{"num_attention_heads": 4, "num_key_value_heads": 1, "intermediate_size": 768, "hidden_act": "silu", "beta1": 0.9, "train_tokens": 141100000}
Each number is 128 + 24 x the weight over its row's rms, rounded and kept within 0 to 255. Layers, rows and columns count from 0. The size above them is the row's rms in percent of the matrix's.

# layer 4 MLP up, 768x256, rms 0.0575, rows 735-748, columns 0-255
size [ 35 228  66  43  44  40  46  47  61 181  41  41  55  48]
[[154 123 140 127 107 172 127 154 109 115 110 159 149 140 112  95 100 118 125 111 131 124 144  99 122 144 114 140 135 148 124 123 151 125 124 119 123 169 116 160 164  97 131 132 149 106 108 136  57 169 158 127 137 150 127 134 144 120 136 152 118 127 214 129 164 138 135 106  99 148 116 130 120 135 128 128 103 132 120 102 142 140 146 108 138 183 115  93 166 167  95 109 124 129 135 122 100 145 112 157  95 108 130 104 113 133 130 152 164 200 129 160 112 116 128 135 137 114 127 154 113 115 144 109 137 165 122 142 195 108 133 141 155 132 118 129 112 128 154 113 220 139 131 132 159 129 125 117  95 139 125 145 138 119 113 125 144 155 150 135 105 130 163 171 150 109 129 108  90  69 141 113 143 132 145  73 131 118 131 103  84 116 118 109 140 158 112 144 106 131 201  96 148 131 129 150 122 160 108 110 171 108 138 134 163 115 129 129 135 146 140 128 113 116 123 153 153 143 116 177 151 116  65 133  85 152 103 138 146  99 108 136 110 139 102 138 131 138 113 132  89 110 143 115 131 113 113 145  99  76 148 172  99  94 116  88]
 [114 157 129 156 134 172 108 111 136 130 142 128 123  84  88 128 120 118 116 121 142 103 111 133 136 136 103 131 114 182 165 101 147 143 179 157  95 136 165 125 152 132 120 159 133 155 107 113 135 107 125 129 105 100 130 127 153 127  94 119 136 182 101 161 114 130 120 141 168 121 136 134  68 110 139 102 136 182 110  90 156 144 122 142 119 128 149 128 158 146 149 135 112 166 121 147 133 100 154 104 121 122 137 168 109 154 105 176 129 122 109 144  65 129 174 126 143 135 131 131 123 100 143 168 146 176 135 124  97 132 126 128 116 142 149 138 124 127 109 127 150  93  92 114 143 142  77 131 131 162 134 125 138  71 154  91 136 143  99 183 129 166 177 129  54 161 135  97 187 133 129 116 107 100 100 126 113 126 116 118 146 139 117 106 144 148 155  91 145 130 127 129 112 113  98 137 133 141 174 134 108 125  56 140 115 149 122 142 150  84 147 137  67 135 139 156 116 142 102 135  78 119 133 146 151 152 111 133 100 115 101 138 153 139 148  87 125 147 124 135 133 139 105 128 132 122 115 147 118 179 166 146 105 133 156 129]
 [174 104  94 161  97 127 127 128 124 103 118 116 124  90 132 157 177 144 115 102 136 153 130 136 132 100 153 109 107 129 128  81  79  95 132 119 125 124 115 144 139  78  96 123 144 110 146  88 148 120  98 100 110 152 121 108 170 149 115 126 135 101  98 154 103 162 146 100 138 118 141 126 112 109  99 109 120  82 127  83 120 150 138 107 148 157  84  98 180  93 170 103 155  92 121 161 101 179 125 127 112 107 188 137 125  53 152 115 109 114 106 117 119 131 108 154 122  94 165 127 139 105 126 116 106 161 120 122 138 132 174 119 117 121 161 141 119 141 104 110 162 134 134 124  97 105 125 183 150  99 113 138 130 118 169 154 154 120 164 142 130 114 143 129 107 145 135 138 123 131  84 132  96 141 111 113 110 108 151 186  96 119 155 152 134 157 158 142 152  69 132 155 108 151 135 116  99 136 117 122 170  97 112  89  77  86 106 166 153 122 145 134 122 149 148 118 157 144 176 121 106 121  87 113 130 124 110 141 137 144 124 129 138 137 111 134  98  93 112 138 108 164 141 120 129 130 135 133 134 119 103  95 158 132 142 120]
 [190 106 147 164 131 121 112 108  98 101 130 132 122  92 148 148 139 140 116  76 154 151 115 145 132  94 142  75 114 127 128  98  90 206 119 121 125 136 144 134 145  96  77 132 150 111 149 162 102 152 165 119 130 130 109 171 127 103 133 160 127 114 116 143 153 157 143 113 129 162 133 113 118 134 129 110 101 131 119 149 104 186 144 130 141 126  90 113 102  94 141 104 123 102 135 137  69 167 148 117 123  94 143 146 173  85 156 102 130 175 132 145 104 125 121 150 124 141 153 137 102  97 139  94  99 147 123 117 138 161 146 160 155 126 102 126 123 148  92 141 125 146 130 110 137  97 131 183 136 116 131 170 111 129 133 146 135  86 176 130 118 135 121 154 113 154 166 117 161 170 122 142 112 160 128  71 116 104 124 180 121 102 124 119 125 127 141 146 147  94 173 148 127 105 106 140 108 109 142 130 183 121 120  94  95  96 146 159 107 136 101 112 109 128 140 127 149 133 172 133 100 109  90 138 131  79 141 133 160 148 115 145 131  88 109 143 105 101 109 181 106 119 147 132 131 129 116 167 131 133  93 103 130 138 114 116]
 [131 136 130 120 112 141 127 143  87 127 136 123 126 126 111 132 102 159 123 213 122 126 137 116 123 149 129 155 161 127 142 138 116 103 117 119 135 108 135 147 102 126 162 143  93 120 111 110 153 141  68 131 109  97 145 117 148 114 137 127 118 141 200 108 138 123 141 114 133 120 148 135 119 134 186 117 138 114 136 132 112 112 145 131 144 115 159  92 143 150 125 152 110 115 112 163 109 109 135 172 133 189  92 159  92 170 133 112 134 118 146 193 131 108 110 175 127 109 131 104 106 154 101 116 155 106 122 109 134  93 111  84 140 136  84 117 125 118 146 107  75 126 156 127 127 157 103  95 119 154 156 165 141 127 113 115 116 123  66 150 115 106 145 155 118 109 144 126 111  95 148 140 157 112 114  85 146 142 136 177 152  98 100 126  98 102  94 144  83 159  52  82 126 137 144 141 106 130 101 117  75  82 118 133 162  87 111  69 116 143 157 147 127 101 142 154 133 108  66 142 121 148 147 107 149 145 155 129 124 115 127 133 121 127 157  98 138 151 142 134 166  97 129 115 123 122 117 155 110 125 126 139 123 128 113 133]
 [140 129 121 122 153 125 125 117 100 106 142 150 142 138 124 147 109 133 140 147 118 144 113 125 141 106 111  92  75 101  99 142 167 102 137 114 117 135 119 194 131 100 152 133 136  96 102 130 132 141 158 127 123 104 137 142 134  68 102 118 133 109 170 121 126  95 157  62 135 126 127 144 131 143 189 109 102 144 119 131 153 150 140 106 167 110 123 107  81 126 122 125 121 142 142 150 137 120 121 128 126 169 101 113 122 140 133 172 136 104 105 171 157 125  84 110 146  76 169 124 129 112 126 101 125 118 114 121 106  96 100  89 146 123 131 125 126 133 118 109 102 105 134 104 164 123  98 124 132 131 144 128 121 139 106 127 117 154 127 153 142 130 116 133 141 122  99 112 141 133 134 129 141  91 104  74 135 132 135 175 110 123 139 164 180 149 176 103  99 119 170 118 149 127 116 114 120 135 122 115  58  90 132 120 135 102  81 119 130 104 151 130 125  82 184  85 193 129  98 147 160 149  94 117  98 155 177 153  91 105 131 123 125  74 126 119 134  80 143 186  97 106 129 113 128 118  83 130 130 128 138 162 111 132  97 103]
 [128 121 112 133 137 101 123 159 110 147 144 109 128 107 109 157 159 100 111 188 141 119 144 123 111 129 146 134 143 144 148 116 135  74  97 119 122  84 136  97 135 113 131 107  96 150 128 139 131 147 153 115 136 107 128 106 192 145 162 122 123 120 109 131  89  95 117 149 141 134 104 130 123 141 101 120 154 102 131 174  73 161  79 127 175 147 144 121 178 130 111 133 115 149 130 101 170 151 112 119  86 120 145 145 132 148 100 138 121 147 164 148 122 126 148 131 131 155 116 102 138 131 114 134 109  99 127  65 123 137 152 125 139 135 142 137 134 170 112 120 127 126 129 145 107 154 140 114 124  96 131 184 116 121 142 171 145 181 145 157 137 138 141  93 105  71 139 135  86 144 103 105 148 127  96 118 123 148 135 161 147 141 126 131 119 113 156 135 163 117 109 142 134 133 163 170 126 114 129 131  25 125 137 127 123 102 144 140 135 137 151 164 119 211 128 134 104 150 119 123 113 146 129 123 124 147  66 136 150 143 137 105 132 102 150 131 133  88  99  96 171 121  77 145 138 138 143 161 118 147 148  85 105  84 139 155]
 [152 137 104 108 124 134 132 134  65 154 130 159 146 134  94 134  76 105 128 155 121 153 156 108 148 136 114 182 133 160 135 134 134  79 130 114 127 150 141 101 132 152 194 107 184 104 107 118 126 125 188 137 135 130 164 107 145 112 136 102 117  94 164 149 112  98 111 167 129 117 128 180 133 130 117 110 153 177 119 145 166  63  80 135 140 144 146 115 139 142 107 138 113 128 114 134  83 145 116 134 124 137 140 127  88 112 115 155 138 110 144 163 124 102 143  95 126  98 112 127 141 148  94 142 157 141 129 134 159 118 129 122 156 128 173 129 134 138 145 119 180 129 146 139 124 150 111  99  97 156 139 186 137 126 111 103 180 133 119 157 128 133 137 155 115 122 141 116  88  90 101 109 170 137 169  93 128 127 149 152 146  91 105 100 152 165  88 141 125 154 139 123 140 142 160 147  96 134 134 125 104 130 132 140 139 115 100 152 170 197 148 110 129 112 121 155 102 151 131 157 140 126  98  97  92 139 121 124 135 123 139 135 103 164 135 132 136 134 136 105 127 100 151  36 136 129 149 137 123 122 122 108 135 137 118 142]
 [127  95 113 130 124 129 143 167 127 146 132 135 138 133  95 150 126 114 111 182 142 117 128 109  98 163 126 162 134 161 141 148  96 112 111 138 123 139 127  89 154 122 136 123  91 161 156 143 149 174 138 143 120 127 133 126 133 144 180 128 133 113 147 109 146 134  98 161 104 143 141 140 130 154 101 120 178 117 125 175 102 165  70 128 125 123 149 117 170 145 110 110 119 155 116 104 142 161 137 145  97 138 105 123 160 183 100 120 141 146 126 123 112 126 128 108 130 151  99 119 131 102 148 156 129 153 127  87 146 134 161 125 167 142 130 123 157 154 158 181 123 144 116 135 122 131 133  97 102 123 133 158 135 120 116 132 134 216  86 171 138 144 115 123 112  90 138 113  94 151 116 134 161 134 129 134 157 155 105 167 154 133 119  99 135 103 100 171 137 149  71 138 142 118 190 167 156 142 137 135  98  90 140 153 188 154 148 168 115 171 118 152 108 142 129 167  83  94 115 112 114 150 119 116 113 105  95 128 114 110 147  91 123 125 145 137 172 142  92  88 151 106  93 112 145 110 127 153 103 146 156 111 135 159 131 158]
 [120 153 102 101 136 117 151 108 151  73 110 123  17 119 127 110 108 113 117 102 150 131 134 135 112 126 167  95 129 137 120 135 149 158 128 124 116 121 151 152  91 119 129  85 137 115 130 142 149 138 116 137 134 124 113 133 170 135 106 124 232 115 168 104 114  91 117 141 140 134 111 135 126 139 116 163 128 132 135 135 123 120 145 123 126 119 108 145 132  96 127 117 140 115 120 105 153 176 109 130 149 111 173 142 126 141 135 104 138 149 127 176 136  78 115 123 135 154 111  98 164 146 139 100  90 117 131 114 121 161 116 137 128 124 120 145  99 157 150 146 130 114 132 145 165 128 100 155 128 135  82 176 173 109 104 113 120  96 106 126 113 138 107 119 143 135 110 155 106 139 152 129 110 125 149  96 146 127  99 148 108 143 148 109 139 135 140 103 122 166 124 111 109 120 160  86 137 153 108 145 147 125 134 124  81 132 123 103 111 125  91 170 115  99 129  74 108 147 105 131 138 149 143  94 116 112 175 136 158 173  32 123 137 136 129  97 131 173  96 131 141 142 119 119 151 174 122 126 149 106 120 110 154 113  76 140]
 [155 120  80 150 173 112 141 106 113 119 124 158 159 129 121 150 155 110 126 150 132 147 102 143 137 105 155  88 114 141 139 116 154 106 146 112 100  94 123 187 120 125 114  72 157 111 121  81 128 104  99 112  99 126 133  92 179 111 124 123 120 157 131 168 116 120 148 171 156 113  94 138 113 125 108 136 163  93 142 133 125 128 106 154 163 172 130 119 100  83 122 129 118 110 133 110 152 168 124 157 123 151 111 182 131  70 120 101 118 127 146  78 142 126 107 135 139 130 131 115  89  97 134 116 121 125 123 134 153 135 122 149 154 131 129 131 138 153 132 137  51 108 142 109 124 159 127 129 114 108 125 157 117 123 132 115 168 120 134 135 117 118 131 123 106 105 155 131 109 103  67 115 113 128 126 112 119 129 158 176 139 111 151 130 154 170 119  98 139 108 130 142 125 140 108 128 117 129 142  91  38 155 140  96  77  78 109  86 102 131 118 113 138 179 110 144 106 126 123 119 129 139 143 121 123 137 156 128 154 152 127 149 135 114 124 132 130 124 120 107 118 153 189 201 139 105 133 130 137 115 126  75 110 168  91 118]
 [117  83 119 133 121 125 136 100 125 117 120 152 123 156 179 118 133 106 129 166 136 131 117 129 100 154 153 149  97 115 127 130 125 173  95 134 112 168 145 167 147  96  82 134 121 109 114 198 147 143 130 153 116 134 125 168 113 168 105 119 123 134 156 136 163 152 123 160 133 173 128 109 163 141 144 104 129 189  93 114 114 135 179  97 199 171 112  71 115 128 148 118 132 109 149 103 137 132 122 161 129 118 118  89 114 108 162 131 134 109 131 124  77 136 119 114 119 146 132 123 126  87 145 109  97 151 124 131 116 177 153 114 118 149  96 134 104 111 113 140 182 114 103 141 111 109 132 156 149 124 110 131 149 125  97  65 126 151 169 166 128 126 131 143 139 101 146 138 151 145  92 150 133 156 125 107 107 119 156 158 109 110 115 122 108 119  84 159 133  85 118 124  97 107 142 123 162 122 145 157 125 148 127 121 114 149 157 152  99 125 171 167 131 122 169 195 134 114 164 119 111 140  91 114 116 136 109 109 136 122 115 139 148 146  92 140 131 169  98 169 131 143 164 116 126 115 160 154 179 147 131 123 146 129 142 136]
 [115 144 128 155 112 119 126 136 126 137 111 135 120  80 119 127 169 143 118  85 121 122 132 160 134 116 141  91 155 135 129  99  85 134 136 111 109 129 130 137 119 154  90 103 140 135 155 102 167  68 145  88 134 161 134 104 114  71 121 129 130 110 125 136 101 115 120 142 137  78 133 137 123  92  89 118 135 114 136 102 120  79 114 157 144 152 113 184  85 100 156 126 129 110 116 130 136 126 115 144 120  87 170 137 122  55 131 112 106 133  79  82 123 138 117 161 124 141 110 121 117 162  97 112 105 123 143 123 115 122  93 120  77 120 155 138 125 131 108 135 102 129 136 131 104 102 133 169 111 144  89 119 114 124 143 145 157 122 125 111 131 104 156 108 105 147 109 130 141  98 103 125 105 169 144 161 104 101 137  81 152 160 135 142 142 161 103 129  98 127 151 162 142 121 120 122 130 123 155 119 133 131 108  98  58  90 123 134 150 199 160  88 152 192 138  76  81 134 114 149 152 139 134 117 130 102 149 143 122 128 139 155 101 150 146 130  89  96 115 115 128 151 157 137 132 143 139 132 141 133  83  65 139  98 119 116]
 [108 122 143 115 162 141 104  85 109 123 121 100 100 140 137 121 124 150 131 121 119 145 135 128 146 134 157 153 136 148 157 105 158 115 106 144 119 164 123 137 146  98 103 177 111  89 117 133 111  80 169 150 125 144 156 125 147 156 119 100 136 148 143 154 153 128 120 130 146 132  95 138 127 153 126 121 103 168 132 128 116  85 169 141 130 202 107 150 148 117 180 142 140 103 136 105  94 140 150 127 144  73 171 148 108  94 143 158 133 119 178 108  90 126 150 117 132 113 145 141 156 103 146 142 101 153 120 130 163 184 162 105 111 120 105 149 115 141 140  41 171 117 153 132 127 122 155 156 148  87 143 139 117 132 139 139 156 155 185 123 136 154 159  94 147 124 148 135  98 157 110 109 149 188 138 131 103 107 148 118  80 131  95 113 135 118 106 168 153  88  95 137 143 109 122 145 101 115 121 146 151 154 124 102 129 118 135 134 138 137 124 137 127 155 135 163  99 142 166 140 108 119 130 126 117 107  65  94 131 170 121 122 127 149 114 120 117 170 104 142 166 143 113 118 126 152 165 128 158 141 123 129 120  82 167 121]]
# layer 4 MLP down (transposed), 768x256, rms 0.0329, rows 735-747, columns 0-255
size [ 36 230  68  38  37  38  43  46  77 311  36  37  64]
[[143 144 138 129 108 123 130 125 143 122 110  64 127  95 149 110 120 102 167 168 128 131 136 117 167 101  85 146 120 129 148 157 148 129 168 116 128 174 126 110 116 156 160 142 138 164 141 121 128 126 117 121 119 123  82 116 116  96 120 128 117 115 162 165 111 133 111 143 107  94 130 108 109 119 112 201 144 107 149 105 146 117  82 139 115 144  81  99 136 154 103 149 141 133 152 138 110 148 134 146 126 164 124 139 145 100 149 118 147 131 158  95 103 138  79 117  99 143 129 175 129 105 137 112 137 158 157 134 108 139 140 181 104  90 133  83 123  93 184 148 167 144 112 141 101 119  91 128 110 136 139 168 121 135 126 117 165 111  88 118 111 142 155 160 111 150 123 112 157 121 168 102 137 150 101 108  85 166 130  92 106 114 131  86 161 109 143 138 166 163 111 156 100 143 106 100 102 146 125 105 111 136 139 127 122 106  82 105 163 146 114 148 148 117 141 104 115 134 125 133 103 125 159  98 144  84 146 124 129  62 103 157 134 121 158 123 185 156 143 111 105 123 115 138 125  97 108 101 136  71 137 141 111 179 136 114]
 [101 120 118 162 131 134  67  97 149 149 116 122 142 103 146 139 103 139 125 157 166 139 111 129 147 164  70 124 121 151 126 129 138 135 155 145 122 140 139 134 164 134 183 206 159 129 129 115 134  89  92 128 112  99 161 103 144 184 132 123 100 117 125 123 134 131  96 104 122 127 135 123 141 161 153  80 149 163 124 117 177 127 121 159 140 137  93 150 148 109 153 147 126 146 154 133 148  89 145  92 151 123 138 169  96 165 153 132 141 141 120 112 119 131 134 118  95 168  87 108 103 107 128 139 121 125  82 122 197 113 141 157  95 140 144 143  89  95 139 129 122  91 167 132 113 136 151 105 154 119  95 132 122 115 147 113  99 113 112 160 152 127 121 138 110 145 143 121 136 155 146 143  79  99 151 170 153 113 157  74 153 156 127 111 131 124 175 106 117 102 120 142 141 105 102 125 118 124 139 167 114 100 120 139 162 141 135 125 143 113 112 172 123 144 117 132 144 140 156  77 108  99 104 153 129 124 144 146 117 132 132 132 139 161 138  92 122 189 114 142 163 131  97 113 206 133 148 133 136 108 100 134 107 107 133 105]
 [125 143 132 123 101 119 140  95 117 173 141 201 125 190 103 122 109 106  99 152 119 110 100 126  97 136 170 158 183 104 116 135 165 131  91 136 110  97 139 111 176 144 153 114  99 157 120  99 185 116 135 138 128 120 114 158 120 145 146 131 139 129 189 167 127 119 118 126 118 150 146 138 133 119 143  47 107 151 108 104 105 115 113 150 149 122 162 139 140 119 127 150 132 146 147 162 164 123 133  98 138 126 129 116 130 133 111 152 134 124 162 162 150  89 163 116 134 143 107 127  97 144 149 144 140 152 124 168 136 138 105 124  84 142  96 145 104 140 103 137  86 120 115 139 133 124 179 137 110 137 161 103 127 138 118 111 101  91 162 130 148 139  79 141 126 124  99 163 142 146 103 161  96  84 131 134 164 122 131 100 120 154  62 141 137 150  99 140 108 186 129 108 155 155  93 126 121 130 125 148 124 141 115 127 156 152 165 135 145 125 134 144 134 141 123  68 115  92 105 139 157 125 106 126 153 148 150 161 125 139 147 123 159 148  91 135 128 125 121 104 146  87 106 114 127 132 141 153 125 109 154 127 195 135 119 163]
 [105 108 120 135 119  74 133 115 152 155 115  83  57 153  93 120 144 118 128 172 134 155  85  90 152  91 144 144 123 126  79 140 139 127 100 139  98 114 114 137 143 107 185 120  73 144 149 160 177 138 132 134 147 129 128 168  77 121 145 126 101 134 159 114 144 112 130 107 109 124 109 143 101 114 120 122 131 151 127  96 110 100 123 140 110  96 169 138 101 165 135 138 139  81 150 129 115 141 131 139 141 108 110 135 130 158 114 185 107 155 160 103 129  84 205 126 124 110 115 139 114 115 137 121 147 189 113 161 104 117 123 141  89 144 136 155 121 132 142 142 109 136 123 145 155 139 164 123 173 140 143  85 148 127 106 115  78 130 114 148 126 136 123 162 114 125 104 154 118 155 156 140 115  73 115 119 136 137 112 104 109 143 111 144  74 120 120 151 124 128 125 135 150 133 100 111 113 119  87 152 102 162 104  94 132 136 177 142 138 138 137 106 147 120 164 156 103 127 114 108 143 120 118  66 105 169 102 140 121 143 127 108 165 126 145 132 157 101 151 120 102 102 155 119  95 156 139 115 113 138 145 148 134 129 158 172]
 [137  88 151  81  94 163 102 109 147 149 141 133 160 119 156 137 102 141 169  83 122 110 127 109 147 101 120 105 135 113 149 120 124 121 149 121 118 187 154 107  98 148 141 165 172 157  73  93 126 133 109  95 131 122 133 111 164 136 144 178 130 122  98 126  87 152 116 124 117 107 121 139 122 120  98 194 127 143 127 145 152 127  96 116 112 135  74 143 139 118 100 145 102 174 145 128 128 115  82 124 190 158 136 128 136  91 112 124 129 127 130 116 130 138  91 117 163 111 119 132 160 139 160 114  89 131 123 130 125 149 169 141 147 103 125  92  95 121 173 164 159 139 137 151  72 144 129 136  96 137  95 151 103 120 127 117 155 115 150  92  74 120 135  96 153 162 130  98 159  81 138 110 116 175 130 114 106 163 108  84 129  95 176 116 139 146 147 118 114 106 121 150 105 191 134 124 117 128 138 115 121 123 129 154 131 144 130 151 162 119 104 164 113 141  73 132 106 109 106 140 165 127 121 158 107 134 148 104 124  96 114 127 141 148 113 134  98 116 103 151 106 150 124 157 122  82 138 105 120  90 112 124 116 130 131 112]
 [140 164 143  76 149 150 140 112 185 205 158  67 128 122 158 125 129 139  91 110 115 117 117 134 142 123 123 132 130 133  92 105 145 109 119 127 134 138 155 127 121 184 109 136 150 118 109  74 126 100 124 141 117 103 145 137 119 128 118 133 107 133 134 148  98 158 112 140 116 115 110 162 111 134 114 142 154 109 104 161 172 101 114 103 123 123  89 149 116 132 111 107 124 145 144 153 120 120 133 137 113  96 146 169 167  78 132  82 100 161 131 103 134 129 127 110 157 117 106 159 158 113 124 119 116 136  92  93 124 114 145 146 144  78 111 142 144 139 135 174 140 124  97  84 108  95  89 133  96 119 116 131 109 156 119 130 159 178 114  92 152  77 101 109 132 179 134 144 125 182 129 130 148 148 143 102 142 143 175 134 110 134 177 119 132 155  96 120 127 110 155 156 123 105 106 139 134 138 130 149 118 122 142 125 145 116  94 118 137 175 129 124 106 126 131 164 110  88  96 149 124 184 118 140 134 100 140  98  83  98 130 117 136 102 108 137 181 114 114  93 155 122 121 125 187 116 152 143 120  92 134 100 100 126  88 142]
 [118 135  95 127 106 148 112 134  84  83 112 143 131 143 104 127 147 169 120  95 132 107 143 135 119 108 174 116 140 129 145 149 156 120 145 130 108 126  99 161 126 154 128 175 108 141 135 139  63 150 137  99 121 114 132 166 114 169 124 107 121 118 125 122  93 157 162  92 143 138 145 106 125 155 136 196 128 128 158 112 139 151 132 133 113 135 110 146 127 130 120 115 159 133 106 124 150 115 152 109 138 144 108 134 168 137  98 126 140 149 109 144 188 142 129 140  50 128 104 110 156 133 127 149 105 129 126 199 131 176 136 118 112 147 107 125 100 181 111 102 163 144 157 115 115 118 150 134 136 131  99 108 161 131 126 112 125  68 123 121 134 184 151 136 183 145 140 146 157 120  93 168 160 123 120 144 129  97 128 103 109  98 127 123  83 117  98  87 125 153 125 156 109 154 126 142 150 123 135 102 147 113 121 137 129 143  98 113 132 120 150  97 140 150 149 124 139 123 110 111 106  98 112  97 133 123 118 131 110 118 120  90 100 173 122 113 108  93 152 161 114  97 164 114 164 126 158 174 135 175 131 195 126  96 173 106]
 [113 143 149 113 112 151 127 121 150 110 108  87 172 106 157 134 133 122 122 127 161 109 135 105 106 104  91 124 117 103 170 111 192 147 130 115 137 145 130 123 101 168  89 161 161 162 149 114 110 151 148 130 127 153 113 123 147 172 104 127 129  97 127 117 125 148 149 139 118  96 134 121 114 122  95 150 106  86 158 115 110  86 118 124 107 149  61 128 150 143 105 144 129 162 105 115 134  93 114 141 154 143 130 125 126  91 151 133 132 142 116 133 119 185  63 130 138 142 114 152 132 117 142 129 135 143 150 145 125 129 105 126 130 118 118  71 120 141 168 127 186 147 166 137 128 120 150 152  99 112 125 166 119 168 145 148 136 110  90 140 124 121 125 134 163 152 100  62 134 153 140 103 133 149 141 145 128 135  67 137 100 133 155 126 151 131 135 105 146 108 112 161  54 148 142  88 165 142 111 131 121 126 151 160  94 111  69 152 175 116 132 155 111  99 138  84 114 136 126 118  92 149 136 113 142 104 154 131 158  73 111  94 124 138 121 109 103 148  99 128 121 138 118 155 160 123 129 108 121  97 119 169 114 151 157  87]
 [132 143 102 117 134 154 117 114 108  97  84 102 157 105 150 116 142 131 134  75 103 115 130 132 167 117 128 109 120  96 151 151 124 106 166 137 127 134  87 163  71 129 143 172 136 117 108 131 103 150 128 102 141 142 134 116 117 123  87 133 132 151 133 127 134 143 145 108 123 106 123 107 126 160 154 231 107 120 139 106 120 121 122 139 107 152  99 133 121 142 107 115 174 129 100 114 120  99 171 137 149 134 112 164 175 137 123 127 170 102  89  95 127 133  82 133  72  98 128 136 186 123 156 142 128 142 129 164  83 170 120 133 147 125 130 132 115 142 166 101 159 115 144  98 124 121 141 134 124 104  90 140 157 158 159 124 165  72  99 127  83 151 179 136 158 151 139 114 153 123 112 131 151 126 135 171 115 126 156 107 114 109 150  67 107 126  94 111 119 146 106 148 108 156 110 139 152 128 123 103 145 143 128 137  90 118  82 129 133 113 134  96 134 133 122 112 131 139 108 124 102 117 155  97 112 106 133 141 154 137 127 127 102 162 127 123 127 121 166 140  81 138 124 156  52 143 129 132 132 142 117 160 103 102 161 103]
 [137  90 121 123 137 107  99 119 137 194 155 122 218 146 134 139 110 138 142 131 111 131 149 149 156 137  98 129  95 130 127 114  88 120 100 126 119 164  79 116 174 133 124 165 153 144 110 113 133  89 138 113 149 117 125 135 109 109 132 135  13 155 100 169 131 153 131 122  85 112 150 168 146 132 138  94 121 102 126 127 126 143 121 112 133 136 112 130 115 145 130 153 115 152 162 137 103 121 116 111 132 124  58 107 126 122 163 167 154  94 132 124 119 138 115 160 114 105 138 144  94 109  94 157 183 111 138 122 116 100 134 170 134 140 130 125 177 140 106 151 124 174 136 121 111 132 172 130 150 128 168  95  94 163 111 141 138 164 149 123 118 137 125 141 116 123 140 135 115 148 138 147 123 107 132 150 116 128 172 115 135 109 108 142 111 131 115 118 130 108 138 148 139 132  92 162 136 126 133 113 116 148 137 120 163 125 118 103 134 128 146 130 157 168 149 169 129 136 116 113 114 139 142 197 135 163  88 124 113 102 204 125  97 118 133 140 133 109 143 120 140 116 132 116  67 128 125 123 107 123 111 145 120 134 187 115]
 [142 119 171 143 114 142 130 127 139 149 148 214 106 161 107 101 145 108  97 134 159 145 130 121 112 120 165 139  86 101  83 111 172 141  76 138  97 127 133  99 164 124 168 111 124 138 121 122 110 113 126 122 115 101 161 145 109 153  82 167 129 107 127 148 140 156 118 113  92 139  99 145 160  89 136  24 118 128  96 126 140 118 134 114 152 107 113 130 114 143 145 143 109 143 144 108  94  89 131 124 163 120 118 101 147 117 110 122 102 125 138 152 153 116 161 125 147 162 108 140 111 133 148  93  58 130  92 130  93 117 130 122 113 166 102 145  87 145 109 143 108 130 139 127 126 115 193 125  81 113 103  90  93 121 130 106  99 143 119 143 152 115  87 156 155 115 119 130  98 115 108 148 126 117  95 121 143 120 135 138 111 120  95 164  96 132 141 130 115 117 138 128 119 156 101 114 160 109 135 120 121 104 145 141 148 159 107 137 121 114 167 151 144 124 152 139 112  81  92 171 115 138  98 149 160 124 128 119 105 121  96 108 133 117 127 150  97 100 136 122 168 143 165  88 101 139 154 120 140 138 157 168 138 161 120 138]
 [136 106 109 212 110 147 153  83 130 108 127 100  81 132 142 133 153 112 124 104 100 166  81 146 191 136 158 191 111 159 115 152 126 130 159 166 144 129 151 104 114 135 149 105 102 134 155 139 148 124 141 115 149 123 125 138 122 117 111 114  56 134 170 141 119 114 122  84 110 111 168 125 146 139 102 162 112 112 111 147  80 125 136 153 135  93 165 136 111 139 103 144  98 133 153 132 135 109 154 133 161 124 125 139 134 163 122 139 170 144 123 100 125  73 105 135 176 109 133  95 138 115 151 144 134 129 179 168 119 119 129 120  99 155 116 190  91 112 117 127 143 147 137 128 100 104 133 154 169 140 158 116  99 126 118 147  90 122 142 122 140 190 128 161 108 137 128 186 116 121 116 137 110 120 117 115  93 148 143 105 133  94 118 157 180 157 143 159 109 129  94 136 125 164  74 141 111 137 122 128  76 136 133 120 127 147 141 142 160 110 133  85 138 124 112 129 129 130 138 117 174  91 157 108 155 132 136 129 153 169 137 145 114  95 132 140 109 109 169 132 136 148 124 120 133 151 122 139 118 130 123 124 129 128 131 163]
 [129 147 133 118 105 119 132 127 135 108 186 164 106 162  97 107 137 121  71 166 162 160 140  92  72 123 136 128 143  94  98 104 163 124  90 116 124  94 141 116 200 121 112 117 109 137 117 100 131 137 139 167  97 169 125 170 134 177 104 130 147  88 145 160 141 127 141 120 135 141 159 123 147 131 140  32  83 123 130 163 103 114 174 124 138 144 123 100 159 146 132 107 129 126 145 120 151 127 114 140 113 128 138 102  86 148 124 145 116 128 153 177 156 123 180 131 155 150 127 123  77 149 143 142 123  99 131 151 162 105 115 127 117 143 106 122 126 144  80 129 104 124 124 139 145 149 173 148 118 153 144 116 119 136 118 117 118 135 147 185 161 113  84 122 145 127 111 112 133 152 137 137 123 103 141 139 181 111 118 171 126 152  95 162 119 137 142 147 125 106 171  88 153 115 148 121 146 135 134 146 143 144 133 146 132 126 140 137 108 119 159 172 133 106 143 125 146 118 142 133 136 118  97 157 128 166 121 130 151 112 100 111 151 166  72 113  77 138 114 112 135  94 139 102 102 101 119 143 140 115 120 178 135 121 115 154]]